Each number is 500 + 25 x the weight over its row's rms, rounded and kept within 0 to 999. Layers, rows and columns count from 0. Numbers have three digits each. The size before them is the row's rms in percent of the matrix's.

# layer 3 MLP down (transposed), 512x160, rms 0.228, rows 172-258, columns 0-79
103:468505496456463492489493536502528451526504521508500518520512453489525553503470514490507473489473473497504530448493528511511483460532514487499500490507479504546507545562521507513522515479533468524474520503495490497556470487518525514488499508
099:475508543475479537481511488458506570519539521465476483504511498495533530462510495448509434497508540525515457481484494528488512492518466508486531444483515524499501493500502516516520512509559520515503494470530531482527476505516475543459519499
107:496493481522518471469493504446466542530514535465545485503520480514517562526464471511490485456487435516497465493480509499522508481478549543494505517538458537517512514490487507452492486492507520468518504511522509548503469506494516456493496520
097:562489497505505462525500522490520497513452492474487510500484484470444482517504535528471454492495500474511523470485532527504512525500503485485566505516499509517521477513494492565507494484481514491486528498523508475505474498489486525489482556
093:510494543534462494545502490487512541489492440523517471494485514526508490499526486485519461521450499520489477489499499494470464498481486506481537480497492483513546548498466518495540513527472512517535497502509508499510513525507461504503500477
099:499503576479537454491517523507560469549513479471486536508509507502492549521521462472507460522502514549512479519498517497458472483497490480483509494482492471504549506502503506488520469510468495531474505484506482498512526486499522499541472465
102:531502488490477539544525473498512508488474461481481505497534528467520489522504527511482449484518496537489545509497457467500544464519448480515497463558482436497518479546481476490503495494478468500529492515471493472507510534536485494495533488
096:511522480501493497516509483461491529508518510505524484481488504467451510517485475534504492503514507497511493503466463569496479486535482481480525456544545481498457478460508503502551526542461529484509537465480518526468454532481479526491482487
099:498461444515486528562498530495489527507525500480485493496438550505510482500513500452485535486502506472496490530472500490493498493489485486548553489530470490480514514510482503482549502496521470485474475476466532535509473484483493503502497500
097:490512512444516472484506516462515451528487507540505497521488513493483485460477493507486534488503485480515499500497513471469519492495489485512492524553529452471466445549510509476482529469469508508531523468500520502463484489447512513470464517
098:532484553477476489535490476501465533459510482510522536456459500523487517525503510507525469491497492489512506535505469513563473454499502488542491541499497490479475483540473509478515508523508495485504553461519544500519487495472547479477533481
091:486455491527511474493460455535521456506474534495509531435546508509451467500514537529477491515496537480467476491504521492491490483496538485510501522468567464500504516517461448509469505524513507508475477467519543509490519470467483512496480490
094:516454501488509501507503452533544488520539473517468465504503511443522536495489499495531503500546474512468491480511502471503556506490457484501502523538494509487525506479495515526492484531461528529471448504498509508498548522446512490501519499
099:499513480503474494487439502476510530505499508511506535518467447487505519510493539512534491481526485480493551486483492413489502475484469484503497484487512530508491518494511525511526479464525519537554463505477502494514478501491486467465527489
104:519494438489505478533515524473540459508485467492508528518481516521488496463522511492511483455493487452479464490493498537486540519498488462508512489493440501511496488491495560486473481472449494467524503487534507519494526513454522528512506536
101:476469509491528502527505515472484502467517466504457481489497537544564483503497468474521543498500488502478463512469527498504521499536533465498604465503497471498518470529475509506472504518519489490505466518501493503498518550497511485496455510
100:469495497480508502510504457499481521533516501495431537497466492480463530545526548500473487525516537528505508514534544490529482488500511500523521527492537447493478490500519501463486522455490501542503486550514514487505464521565532518535515510
101:465476484488514497524530509500489467506521479463511526532486489451532522540526502542485515487476521510528455510501499518453546494497498516561528507511511538495530515556510505527505529511477512482480498479460487509491479457528479483501512498
105:469505525474499546524499461507492482480476509537461512478493509496499513517485554454492475517493537502539531468448521475549481484514533512445506500515477526494557496481511468460527449513487506519495485491495456493516500510522486478496500492
105:485499496467531487500532513500431480496527498510461487505537479548492445504508506461497519472522482475497530444503510500516515542500468536460515553524504492452527501499539502518515517486515522518460484536469511467488486486517528504552495487
095:482471453457527516486516470458545534484491534475479511519484523502495460487473504506496510471505503548493474509490516529507529515494462496540506485490451480543482490494515534464519519470493455515475527519544482493499502474536499500497554497
099:519487490460512518486499462482508479502463512490472486477486480510503494542485538486518494521458526515502516501494576514483514468498464536560465494514542504501511502503507461508501508475533519480494499514469500507472510524505465529460497516
097:545532496509552523514544502472485508563492498518497525500506515512489528475486495510505465498484494487455531506523480498533478544518518522483467472505483460506541491508548498513436485492476473506510533491489482488520507468464474472460491535
102:480514500496565481504515526489484505487501494463487458575472465517464517450484476489534467524465500511512502524490493511531493473487486504501523505493472483481500466501447523540468478498515439481474474529539551487508478473505531490505497497
094:549468494518487503521456569508453510503499485518504509560490518528506483494504475545539543480477510557505478489495505533475531504457542515473504490484489496483493512514492506456507526471514511505528487488480499486455492495525470523491501476
104:505477512554523494477472502541515519515489487489524498506482497537487506464456491528464498517484494540521544473456475492509523510493494510494493535452514466474493508521472497494490495476454521547464521490509520518478461535505492530484534511
107:453521451473514492474505459467436542520491525502529501504483486505487519485498491504474488520505498503522489506439489482533487520441481492461499529507514518543469480505517518503476506497524461474513532524491476548484529532524528529483504527
105:504503544501485544520507498470500509504516499507465474519463542471491504511471513525510445472509509483541450497470471481509490523548505485479460505513549505505470479462539493457452504546501512510536489516522472536497470535509506530475517492
095:505511525522496504500563496496459496491486521523528474508537499469512525511521528503487514504517511493544535507514507488528467444512456479472503494517468491483551427509510526495530544547520478473504505507463488511524523487479453478548485506
100:515476499554491480506509533514465500510503508522523536493496531478486507435478517543513510527512546489507511494447503476481503523500522502489452473491531541496479533477493502514510524489463502493510457434542535470517521466502519504503492464
111:487498453484513505501469529471520485524548512519508479510478552539520513467513459454493512504524516520526499484511508526499521465515467521451503479452510501513519456448536497499534480486488563485457492476516494507524535515534509514565516522
102:490489513541534489472519519500506508513487524493490527469514537556527459505482523466496524533517474450453526493471483480463514511464543514517551527472500486493509514484495559512466468476502486537492460461485459501464492529461490500523513483
099:533480497507492487470510467423505519533488501506526497483511508463484539462497538473500502476499483518493535514500495462497515482508515514516476529462502465515480473506496502418496510500487469527525527485487491520504541537477477475526515492
100:501507463502499475558512486476548493515501509540501507492452463499457509485490502488468469492482488511487508510497460481436522443502445516472530543496528506529485563528527513457499506548551484511496513462470479519482515507527497517463500507
104:507467493515483483518504519539468478494534510489506554467453476536478499510482548502481499481475484477479484502528517514477460500531500575469471494509488496521486496512513486481479516554498508538492517497485499462514497495507513487509486458
098:493491439482522470501475513497521470513539522496489517467518493462522551524513503516496542504509497533488486512481475585497476460491506499538533477508522551502485529483492495509490477499475525498446496488503520529476553524468457555508467519
105:506520470522488493526494462497463524519472514539518535515534518512537508520521510485517486520502490508511545485535474492501527542465526473488540507467504531495465485501476486518502468473514475485519515499453510475461500477504546454494501510
090:539466500490502525481479436509526493530482497517474461543494500452541505546496543526467496506539459495451522458488466500551496477532537496514550543519499538513446479537531474527459492556508525498495500525500485491528472511494486514494498454
102:521492531470488475503515474492529466435464517503483537467487494488505490518490513476472505513475474512514531513520499499532532517508525474508486501531560504525510477490499476550522509493503541473541518482482490503499467498512495528508471448
101:508531486515504542495494439509497479497505472497485526493537461508525461482540488536517566505470553509532507507492499515520492486479493516474498505483476450498512504462511483486500514495503474516479473483491501447507477525483472471511533504
099:471465513487515517488471507491510519474487516490487484541504455495487532496527521556496464481449512501540510471502494493479470505495495509531466482528487477480479536496469544490488473493522468496535544524486521492502524490528484469511440478
097:528503490479525507504513485494512450490463515491523521521485477546520510542501474510487501495548526539481433511510484495510500500524487516478481488509502490490429451566469488524515501536497518508501499479492499518517516475507497504495499486
100:479520500477469507489527508492472506461475506503543479514513507514484484451496511510476505507493504510484507537535547515523461504488482465492484504491531465502548501510448525485485529552523487490491557527485442481511455536517477513475528512
110:523541505449495517517483488522514481490526482488463470466483459548488495503511489468463520484499495467481507448488524525531561487493497497523514478533461514520510508475475508480491468498456501489515465496452506567533537505513524516500494469
110:471560485473523492497517509468493493519492528543496508548477520491500491482491483505504456535509522478525490503557499526451571500474502474491501470501511536491518515519475481471471486512510488478520525458483543485523511516511488478504505505
094:531481483467501481513530500505504517488483507511503507497473517496532518502488478469529490487500477565514492476466487508520499486485505477517466451447490529534535523512502515518508476488528542524568531479505473518500522510521533472482514492
099:488474508490470527494472529485516475544502504496494546508510446515523553483501496532523501559545486534482484526476490505544501512510513484480495505503476523538474553472539468482433497517541497482468501490526497487488505518525480479458505518
101:473492480486484462504456479495564500538532539494490514529513531526474509531530496499469481510503522486481490492472487472506521479519514537474503523529542482489493510498490515488535457483497441477529479494513500502479552529526490482528471500
105:506465500500485506499469464486530512467465516434465501506519527513511506493495482511513509494514532493498495499489502489500516503450484499526488474490467495518523473504478515475514487512487471492481512468509503499545525513471507498493502507
099:441501521493507498460519482491447531501550499545474479522509509485539487481466521521528512508463508510496488501507511496542495466504510483460570497484500492566500478533555474539456489550524513511502519495523447538474513477479494532506502471
098:490491544484514499462521505497478513469533523477462540496490464521483525497528523493498541496490485493489567489453512494506483514478528515493537495491525520515531489515459519469511542477500470494531484519525500490473533516535493468506436526
104:506509527498505519506510495500524513499464551505483487488534470516509532508529500477491478519512499481514490505514463546503479455470485536564510497439508463442491460512507548522480487519467529545500507495498479534473458474496518534501457525
102:528529445505514497503480482462512532516525569509497500489517461511449536498512501491485525541531508445493494517525487473518446466493486521547493538521499537514501425508504521501508505516472519496492467501500478501508473468478513492518525522
100:463443504517533468500540464523502504475469477533505565467477498468516485509495529493530482485504498519528505511520486483476508492495560516495513492508515488489546479516482476512513472512526476454489529487502505521514515508525500463494516453
106:531502469530498513503514487473477537477483501518491511528506504515505510520520523503523479454499429494496525543532451477517453511494475477539533425512503467541503497495490470463512496496538507483476536520512460518538486517467518460476470545
103:493447482505477492477508489446552515540499501504479565532517513509484487439514485506465468484517521489482496505522504512501459460474482484527540534480463503495519483484485510508526472510510501534465491478509510446520477513544517538511512543
102:494507501494515488535492485539547504496493462506490512519502477470502478516524521499546511499521444448479487479545466527458485514502446551488537527493472535498471480501487501526488496517519519473503466503510488517469552487508508543531463513
100:498489499511499523537507499484502490489531494462473499519540502505487547478519521520504478513531462516524512478450491503527475510485510522502469539474517486453539466485495494501465492506512474501481494493550499511499496514522522503469478536
105:513481485529518493488516432459532486512501469527466507516496523500496518517508482520533478509513547446465525454478499520519524498460496467470521457465540489504478483525484517511508507469501533539508480521424499511497466474502485548520472509
095:460496555525511534492513508520522480485514483478496516481507512504472536515507494526468494491533448555492513471472477499453511502461482502499500564483495518508499493538471473542472522506468495489530507495485533513488501546480484480495498464
090:541498535507477530467511471522530478455521527487542518493494527463497534494516495503553479496490522501484510537478501488454482513507473514489481504490527486498563510493474507493550495490443527475482455475483525496492468520486538468473524548
096:482510498495492472483478525500496507534517474499495492543518506499538540473478482509504484506476529496493520444558505504551508555523503484514518509516504518476524536499541444545521479472518479503485524481488529465497521487509495492438500490
106:516497474523530468531495508492537520517494529521480528521488501498491434502488494475509528500465523479532468462495487470497501498527513523465518511512515526490495462496509512498497484496512503548496516506450494475502461472489549510528493469
106:527477485479508479505502473486532468528456497515485528523502481488516486485504529512474494485451523473510549541518505462495505535512529513492512505527530551472520510456464480496505483484552503505481466497495493524488531486479473524462482469
103:509468476503487513452504443499516494500498524516481482468534474462479514497479494563510477529505498509484493492457499483490487500533484531493539511520475514501488486508519518511497508542504471494501549494543480476518518473546514453466485510
104:469484521534473519474473505480506450504479499496499531546521488466505468485487507479509482539533493503501518544533460476494449504476505500525532445518508496532494492523481512519508492524480455527510507483537481489538484473434523510491484488
095:511499505565514509487489495500496485505475523517482519514499482550516497490494529560466524548502434472502483485493507464529472487536476501527526513514478514508542479505543489490489492473450498562488527479506487527542492501483471537492456512
103:510501507483437546509512510501481548443488497483437485490489505518528515501495496494493510498449516508516463483483498539505520534523515509525448482514491536523489496515480531538481550499512544475511507527525533548491514464474494490502439492
103:520459447465523499504486519499512498465510507467518524483488499500471525564472509519496489481496470484472496503471494471469495471528488530532498529471497469517481470532517496521529536540478475491491489485496487519494513541464497522509534495
104:511523498541479488477474492482494492528492473477451529494525487474506526519491501504535482510509572527482506515529492509481539475449512498491485497510553486502467454525502491518503503536513451511473448508446480505494472543489492507480501545
099:483510487478486470492487523537507486478472531527479490501541506529512509516501549472505506512514468482484540528502519516511507510542542499511519550532553467488442489498477486510520543513509480472461482518499468512510452520510481537512484492
100:484527504500497494487487485515504465487522505512503471477519487431485506483525444511489536487512510495467485532486541521483537474466493495440465506509495496506506475519499517485464539492515470529536469500559528506483536517490453500527474522
099:512527543507511518418489475514498500489540474529516503504412495477520547465448513454494529497471535531519521551476488514486506511454526457466482527510485510479512544509507477510486509476521506484493519515489544540447487471495514499498462479
101:530508502420523504504483518562528491493477468476455492519498495520479485511474467536517488500496501498481496485502491494468473510462508546525519540480518489504501520506514485460489526420500483538556493514547507431516543539498532516494470495
101:473533518540496535503506471518498482442497533487486512468469486550526500522506507533526579542505511459449515498497495504527477497510552496508465475512474519525497503495462484514494509530481475454492500513460458476488547499501528525524529465
095:485479473508479481461519511518519471533468512487472521490499483515492560470482576456515503502492501523505511483466520491474495531501532516499461496454526487488496475527529518518492507513513483540457508503479522479492498488478494499492549468
106:519499515509484501485506568513520528529554493519538469512494517526504526516456488477442515499506502525489501501498493488478500423505494483485491512473530496500490466480509486527504470525504480500475507557502513479480489497486525489501523529
094:515539480484478466496473457486483495475486484525494514480496518543464471530528514486496476524494512505488494480479527515516481485486479463517512498537464496508485512507459515530457473503478481541477495481497469471572468466484519513493485481
102:499499452525493504538483521515435504486482512484438471504500529512506464510516531538530511511488539499541479534507499507494476484522520534502488528469471493518496506494487493533468446540483454494513477512494500510443496455489434527518533490
112:531496502493532506457485467504502495488499508513467534506470523439487503514479490535479536468552461502469490481483479477485495514493524471472496505496531509505484480477558488507510504495510545457539471507493468512524498521502527507472510517
094:495500477495532471506470478513519505455488520517481515490502497482509492479470511511553487514504507504469511484499529452503469543513496532508519489477486447521509554476516504478432512501500496490534480518517488496477469491497472513535528494
107:472496505542516481506503496424508453494531506463472528494533502526490535453469514492539480493531523494502496497461497512491493495478504484488513512489473492521512457519479482511498542474503509484514459484513520492507503527488521554491492440
102:496513517494527480521508483498497494514501494524491498469518502472501510567530486511537460515472454524482510497490522521508560492514453494432519477473516476567517512497495516512525503537517485541498497491500479482518446522471504455483477523
103:492475487512459504519486502476464515517481530464514518485538540556482515500498544511503436555517472487467433492486479534510507521482480497510463493485510491505485472520511511460518455536531507500511489480525501476503504500473518480529502509
100:498485500560520525502502513470496477506504537489440510515473462454485505526523501510522474523527535492508510557503474529523478516518528502492481473498504515510469490491502463493515460495518507471474469551525469517517529501502480473477500472
104:503503534508520518507468535481511538514499505478510462521504486478519485483515497511485514507519534518481502482480531458537469526537473490508519506455476501508527523527532501522473497505466499508458492535485506492485486475527476478457451513
094:521504455524479485501470471463515483505478506489521474494500490472486472536525539521498485510500437524474493489528504532542493493482504494511516494463523471516512555510478484473463470508508494494553522478497457464463509528493469467469493485
# layer 3 MLP up, 512x160, rms 0.142, rows 173-258, columns 0-79
100:542532523541488518524470501491494466489498465514550482506501459512443528504511523495515522486472515496471471534493473532513469494474450518515453459490500521504514499479502541543521524492476508510490511484450507489488441517505502483491460513
113:510478486480519520444471464505482526521453468498528465477505506461481546514523507498492486483484506506489478534504485499518492514473503483475471520516501471487485523476486490462505525530514482503512507497492492511515538483502506489489523564
095:497482527496508504477507493488476474452517484514508503474502495474482513525527507506475444467468525502525518520497475496501534483490475523477471510485462479500483512487506525477514493452496536485520555543519476488543477493529514477491509514
092:500513507485532515515515483482522500480488525494504465511531525529461506461508512506516458480504555503551487512501505465489510473484490466524510497505494522503488509488471495520498456460514486464489511513535562524530478501529491537518479495
102:469499490473509513445500518495508511524517523547488479478511495522551510498542506462502502506580476484504484502506508488537491462534523475464476467469480515554479513472471443497518482518483484507512550520485484503490488475484474497498539513
101:510517497494507490513473527525514552527484509513478447485516512524517445464512489463525538490485490495494497491551525513501471452536516524520470484509499481479459544465505503462520477457491512495521517497502532508486513485489443519513535491
095:506441502445473502497538495495454504480540493469503533525518476503515519506541509461518493474484498543498543524523485499506529480490475479508457497496514518497506552490504541491510489514489493523512526510506480501512526485481466526498489486
100:483502524497493478485510473468468525514500501531533492482482495507514495471512481472536438503493515505524479500496503505447521459542522484534471506518491554507511538489511484490468534493505503526496519471519555480566510467490546516501511499
094:475517525539510483526477487510490516456483478475498506448527453457487520522492479520519460530511495517481463505499471513522498475530516526535484476501462521512508507470517539510527479524522448467504492509541498490504459497494516515510526510
095:470512486484540467506511505513513489545493525487514486510466498463503501465469510580535506517508468522535476517503521536504534493504490525510513477435489523491540530535479516509490488485500493521469510525461457508471476486511491466503537527
084:489497521456459541475441525498514491506479526499485465532502514548504531536524508506520466479494488467528443501502449518529513456510496497478504483487494501523488480444528472506519495500490530492521525535487525468497499505526497464471499510
093:488473476520495522528534507470505506489441538527503553509541488499476504528482523443480495491485520499549490529517509516505509484499512487507480453482499490489499467470473510430469466510461491496561506475490531497497503474525494523493511484
100:548513498490555491455523474514492490468511505538492515523490521492507489470480447478476437523478536486493474506490510526481550533524502509466500472537485524482546530459517486489491501494502525493493527553493507522507520487545460514559487510
112:504485524484512480512469479486499533493468482502451529505489482501525510530449515502505552479504427512464500503490506478517482527497490480479506498501512446537560466485527478511537497510522486554504503539494518494508499518509520494495493511
093:517481513510484469477469453514530488541484518499552498479500490488482474511480538522500518546453511497538553462529488492512490492456490468489503537455498482477480516513505515492461538501485494497479522490497515495475521503482446529465466502
102:506548543490500563479528504487489481467521485504499474535527504471497502477477504505534528473456492473457455490518472482526517543462523487523527490544538522474490506521480460542544468475454483502510494502508483505452483518509533473515524499
100:541464479493543474470447527493525510483460465497554497493518502495556484489454477490519449529495469493475552503488486507510510535543532507497502498489510506493510504489540545505499516521451518508448501491474516516477457474487507497488498526
101:511543496492553465507506528513495504524509508525472514499510522500455456514560494468488503513532466459476472546528555515495494532483509473526516478518476477481485523509515466518439524475477486513454511487477523458483482548460549476540502494
100:470472484501515463475464484507490481502498483499471519511489544506492509529500525526512495498485512497487474443475501522525489471549512479498523444513520472535451515460498494513545461505561500504469491507479503476482507540541479466480521474
099:509508488509495496482498534488519495508514505516504488465527477506510535529529503475516536480519511474466511481496480472509476497489530486521521497495514512501524486485479466551508455502524492502557495491478506519508500513500522535485513466
109:459505500539507493523483544461466483531510507521544516454449490505544453459467481500500514501513517530507515569511534491498487463558497501503464495504523520499487486464509451500529492473478500452474461524483560464503532503471520480524487520
093:460486498488512503477477522534534520489503485521445513457499500527535493484479480507490467521489502466451505490473512529489476539472522484493518526498476520498500510501504504533494486478546489485521448558474531552481499469552520486515464507
108:520518464486528478509477499492514514515473503440545482480504457486486486464478516528499470497465486501523496463507528524521468463498472537506529523481540516532533490510489542427529500509503509465452519497524487454514458493504514509536509506
095:536538465509493504505491494500483463546446507523545532486494540494530499496516503484536499516553487479481502501487510487493498519499494518487461468454497488477482480470466507524500473495490513545543493516482470493507482541506469523479504465
101:521425487499540519476459461517477492484510508515452490465495506499497505506484460491529519501552485502476486476531501537464498512466498489558512505466521472525493484537514481485504473526517539538562504475506470515489458506505497477469532524
107:520468483518454478499479509503486425523483500520492460477479551492523519500496504525491501495467487502522491521442481495516492503524478500482454528474467486478453506489511538472484516503517502497521520487496496522490517567483504484478470531
105:449505463461521502507511524489472496486438518453523509490485491502519506479495528482552458513509524496490477497514517542497477503515524481469471513533444521524474469484468484498522473497524513494522461525521549465507507465503470506488501485
106:519538500508466490523489492478509482489487472539531545512500507508493514536515461531471492500535492524451479571509493497502524487503482481483520539513447469505515517460505529486496521543497504492478521513518512535479530492503481517520499526
095:529458525471517517501471514489514519535479515540520496505491480518507525522500495475515529503531518485519470502524469515517483514541504539540488488455520478528492486482522511493499507519526559492479485526474485556496517503539499444517437531
108:491550512492564500470475499520505446463479528511507505478484484483516496555498513508490538518461505493467493480478496439482503530459519495475468499514486529537532491517505560477464538516538477527524491510476476498473482519495501508480467519
099:516489492505486503537461450511491500524450458514530470522509520452506533472501478519534522509525517502546467521531547503498465500518501527498502482518477512496470474500516473519512472529520445503479505473485524513445483478516524512496514548
094:477490455485497476484514515506507529455454497443492491516486495530492484532537436505524503532533492518495487489473467527513520484477494547488475496525551511501530497503517497527498484506524491534499482504491546528517503452533467482498487492
098:500468535497483556486521523505478485488450473485508474497509508507535560505535532515474490478483483527493554469509502514538494549496469534506514470487495495518520500506486505487469472512539503499498506480517520479509510498503499506493515522
100:480480487465532471477465493542515522485508517463490497514501483492510489525522500498544471522487510472505481505494486488527453514498512476495477511525553500490489528512513506474489453488501536438485514561444508503445490502507517537447487510
091:549480499490480476461502524496517530462495529495489546498508499530484466516517514529545449475498501505493513477538536481467450527474513529527497525537487509469509509473545504478491508470507454553513484524490523479485495530541468464518531471
100:506501517504514505493481500461474505490468438500510508483506473511530456460497578525525489521527507485509494470430511452500502512506535489486486494450482546467486508514491511471507494488487473525521497479486477454448495490506488507503533517
084:529472519467479506484497520488467480473529475531499463499513540477494535508520526474493502507463492474478514507554487501489525477486497533477490546505451543509486527497527499520479492498513466511534518492540511473478493486532529486455524545
099:477453476528500510524458521504531532507517448490501475456443518504527505505474483465504516520507520484486482492511494528470468471532515498505478521478493508496492456517514539501490513511488430507510532500525479453463508500527489449501527536
104:488451542446495512452493540548468502468526508547476499471517515493525472488479533479480507499511520514523493506522505478518544460515514499503533524503484492427472497556500494482503518500522482505514493496469514476516548497477500514513491510
091:534505478475500483478469474497477509511541555483463486560509475535481532526530500560512517520525491522473463435506470459469471500496514519475446496497495502496497516516568515506510547518510475531537501478505500538483476463489447480468504515
095:487484494499497501508468502561511518511507515507526474508524462513444481538532482522485533491474550481456495514506450477474504482522496513502504550478479504524475524515492513462471492488453473490494495519518515470507492493518515523505460496
101:524504485511491489517503491521536491529481483485491512501504522504512530515499527515496499478467477506472530504505540503477478476500481541458486505483558515475526504495463503524504503465513495538487508495501508507468532493480525499540514510
109:543495495478499503491512514517487504468497482492526478530523534464500519525546522508482508530526476527533495473513533527473489465543467531516478484456531479504530491456530516517471462509514482497518483496483510473523457489450470501518491492
119:470519481526486492485454460524499542487497492507487525510527530492515518520524534531491534520490481440517546460498506454541510517468516537509492516463493493465491529504489505503548473453511488551509573486500527467519478509536521560495496521
095:441513499470558519490475491474515508513506518470523476533509473543464446548530492522515497512512492506506479529531524484514483507494494498457517522512461495510501480493490519527476497476464462489491520502528537490495448491478451502510491516
091:525506463452521497517511482505505484516469512477467476488512485520466525533576519494468540466466494457502515521530499501484491516477507513489491512470505492499539504507419510498499502518514449469511504501473484455451457482511514483503459503
098:490482470501517492515470528536491466514501478477486485478516491535513463506505539508456530509522548477513516490473539492490411506494534484503471529482549532473519489518509493488482508480499479498482529492505531497513517449547505521487444513
098:502533531496534485515543524476520508523533485528528526499501525499483476493513514486461517481478453508527493548447486478542502465484467434485489452475481479508511531490491521467481474502495516521556506484467483461489484535553539503484494500
101:482511507503508493486464489489516458515476497532507498499494508547471492531519449501520504511504478456507516518489502485521471469481508533523501492504495522469467491503512515527544513497496515514467504514514498503504503491480525544525521470
099:476532520477430513469549501512555504457500521480504481501510504518518471511494526492504499509525465515468491514515445458515485538504509521500479511521549511475493434476543512509501496517462518499495510499514485487480502499534526511496507485
099:504535520499478486454500519462509539514480501481514479552503469486489499482470533500566504493487517490513509527524502472504501480485529460525518512508512451513464513461465453521493515498490473502497505510466502477497529500548520523520498494
103:502506471485485478516498519519480536533503450495530533520504443525543459551484500481507502525501514518477492540486487477501488549486503472484472481519485480489507508502472494531504535531483524488518512539499498478538489500452489531504498508
102:543476513499516510529449525508508523515497465486542473483532515524490526506472469463504488533510521452471479519477499496493509515506509542477519461500493507486482480452500498488498488499438507509492482508468516472514522474497461562459503489
099:553514466514498499494488507510495477533474514511513514470531496537528536533460487497527527472500519472506502483507502499523511446529539546512497482479506516488505533455492494468488477484516532470512542534461544490505519458488512550488479498
099:524491494479535533541469483490516516489466515520516529517465506522482510524489537503560510471492526520501469507511531464483495508506469507464488481498499473506480510517569472517514509488557484483512492521547498540453452498492501482504449502
099:564469523524447494493495494553482483495505539507514536487537453515505486476503494528489477515518522486531503540501493470497475469484516486484488479557463500530495533495494561482521517492474516464539505480526506508508506520514492521527465499
099:525538477504480534480523502505477467537508534485490512463513526533497486530495529455541481515499508470532490492512470572494502481495489531493467502561529504505491540490509502530488493499514492506516515502481491518515501452494464492476528495
103:509502514481508489480494489537528494464492501498511505515517505462494505452542501439468478449554488452533526503488511482470493458523500503565522492481504518515511527480493547503533507488526521508484489476490528487507451537526514471479507513
094:507511517465477493492496476509506506462483530470483527505482492508466492521482522488534464518456546540450500472534505481470497510510499504488495459508486489479545518483504503526516486472479529473510509485459437514510531533540446499466546524
086:484487487492542471504513500469478519466481514480529463540514474510561547500484514527513479518486494504492463471476449517507563481496545508495548526540493499522504504419515474488475520532516497517480533521534496505478480520475452517487493518
106:504537476458479441500475520436498486503564530482494539535515501539477471468497520504521548513489473480443481539557509489518552517507496530519507467486514484484467516507527470474440480481486500463513479502516485488483488520506532494517518533
107:509472503455490498469487513477504515477527513496516527551498485495487541436512471494513462517494524478561499515474512515498492520514519511511484499528536536532508535477517515494502486468524485470512511517445474529537472481520480485485514470
106:482544554490516485480501508503524466493476494472514574476535482502511540490505490442488496473488498455518510511521533478519476483524549519525471507488520487494491506509523513496454476514465521486513466524534503476523471490476469518484536501
102:496541492514471480481491537529448528552463470477499557500531523510437518459468504513512445544513502522517495473511464530504498466503497505458506495513497520492513549497507502503483500488499491479526485505549528446518483475512472498564509484
101:478543507513495475494481465473539520497502479502480480481493540541517556464547473532476520483517473517502551493484477478505505511529522467506538517472518512446485489499498518494530486497530460491493484488544474499520470498549488498547465496
099:507503487458474501470477522498536498518457501493470450468481502526494509488482512498496487506508496476503533491481498511498477507541479465502504569512498475518501463491465467475492469520521507494544543460482498505550504506531528479472515551
099:481520500483459485526506499528516484518505464506521475559530464471497495526518512474479502505505499441478543499497552475483510493464519547516509490484499509505484485477510563499489450522486495490504525471500483459474499547448536504521498502
093:528537504515461512503496523470505509501513525523514509475510529539460465500506549512452516509549480430497521480518503480503522521491479503518489487509540530455503534491543478480530487472493539520491491445532538483508510469522518484496497475
099:509513511524494505523505493497527518491485496500512493490496537559550518544460473475485471541477478460478482512490462486497503489521455481549496508528492521540505480487530475517516540520528494553516536507519486478490500492473481496543499442
113:439502491496519521436502492533521495498503496469539466508497480469522519463504534523502511503501492508507539512532509492530540503477506495486514462532473508510485549479529518532529540533508499451512489520492464533537504470477504525533510474
100:509511526508509519475491460533506505528465508488491474483507509510463524497513482530513499504536545489515454540494483529507468477479517521473487503529487505509511475519516510479513518474473514456435515517507503473456467473558486495469494523
097:539558504528513528496458507458486458541479507474494455473529479491510519495508500502520481492558485472527505552483524501527505489483509495495483522515502522503471450550517505489516491484522521524485468497493494531521481496513487454528466548
093:503476565508507474478482485504473489482491509498518550493490476523518550478537521535515487505517511533492514501520467518488488456541515472476526500501490518518475466558474490511475491523521484513527507477446524455485498538516504503505470480
109:551462542507459457476516473473466478493468498486511539503499535505493488482505491465514501482484500507479529516479482486503489477531472458497479538452546523476499478467534483518482454501478485475537496530499539498491560520551508496501465515
096:521525497462514508489503508507504513517495495525495480487543499515478512515484504481504506459491504500509516526511460468511496503570504476489515508528542495526514491500507496502467465488501505550461535464547483516508484516541576462476460526
100:501505527476505547500523521517503457492510469486489506522463526537531487488522501514527482480482514481541554499541525483459496507521525536512509538492456472486532492467566517495484489537504481473513504475491485522490490479526457522500448492
103:542491542438480530507528474545511510514518495517516538461458499551516491513500507536546483465524502500467529522483565493508496512444450491520506481483496469512515477498488556507457467482457490493517484495511480480527489492524496453513516538
098:511492522524507519504508484491547518538484505552511528495479518498474502496479495453480461516491493454493487493537502505516479521420526456486499495513513515477483504480496562481498547472460503533476519516473561448519465494504513467515491506
101:501525502494543532456496512480469504472513498526520480470496505509490546486524495486480494505508484439492514508528507561483498474517511509489534502507492494508486498477518495531507519522509497492531505475504541441506483500516481479486488491
098:558496520513503476491514483528511522515490507537490506503512498507470470536524526496531473514455495543521503485483452531553524546479514477517476474482527506461449523508512498490523489517510474534488521505446497483490465500510561496512530526
113:447512540510540495500524493442453482493525462495479483524487524520519433501497501505530535503482540476472490511514490528513484539492512474496494474525513500515501483469531514497494511529500494492497493490511503483506532517525474443523500492
098:539454504534544492471501503484460530470465511488558490506531534499530511494460524501510502520491547510505502538498463499509500488516529528499486535523510506506495512527502493473523497523456484481502513522494500497487498460508480484516514527
101:485497511528489507527508496514544457498507514534557492512464545527460497501496471460518509464478527522476493507502504513519505521421428488502508480517466474490510519514504503494480489472493530496537493481484543489544434481486465540520511452
099:515564523473465537507492528514493493502509484518515514500538504504496495503449527497508501457498493483496477514511472537564487482462490520531465517502487472499476499514551530515564503490496485551496527503546510516552521506511499485531536511
104:491513488459534496494477455508493481497470490521498503529460445505495476498543454506510517499542471529504501529522542527523480497482526509570458488450488528465501496504463515533496507514506461524502507510495467511490497493545510490504498478
090:515483525500518527511515530541489477507538545538527480541484517491482451516538514484512513509494523481459478506449487438518529459481474513555518513484471483485520506478550505514505480500487489537476522486470454510495506502467481500489533533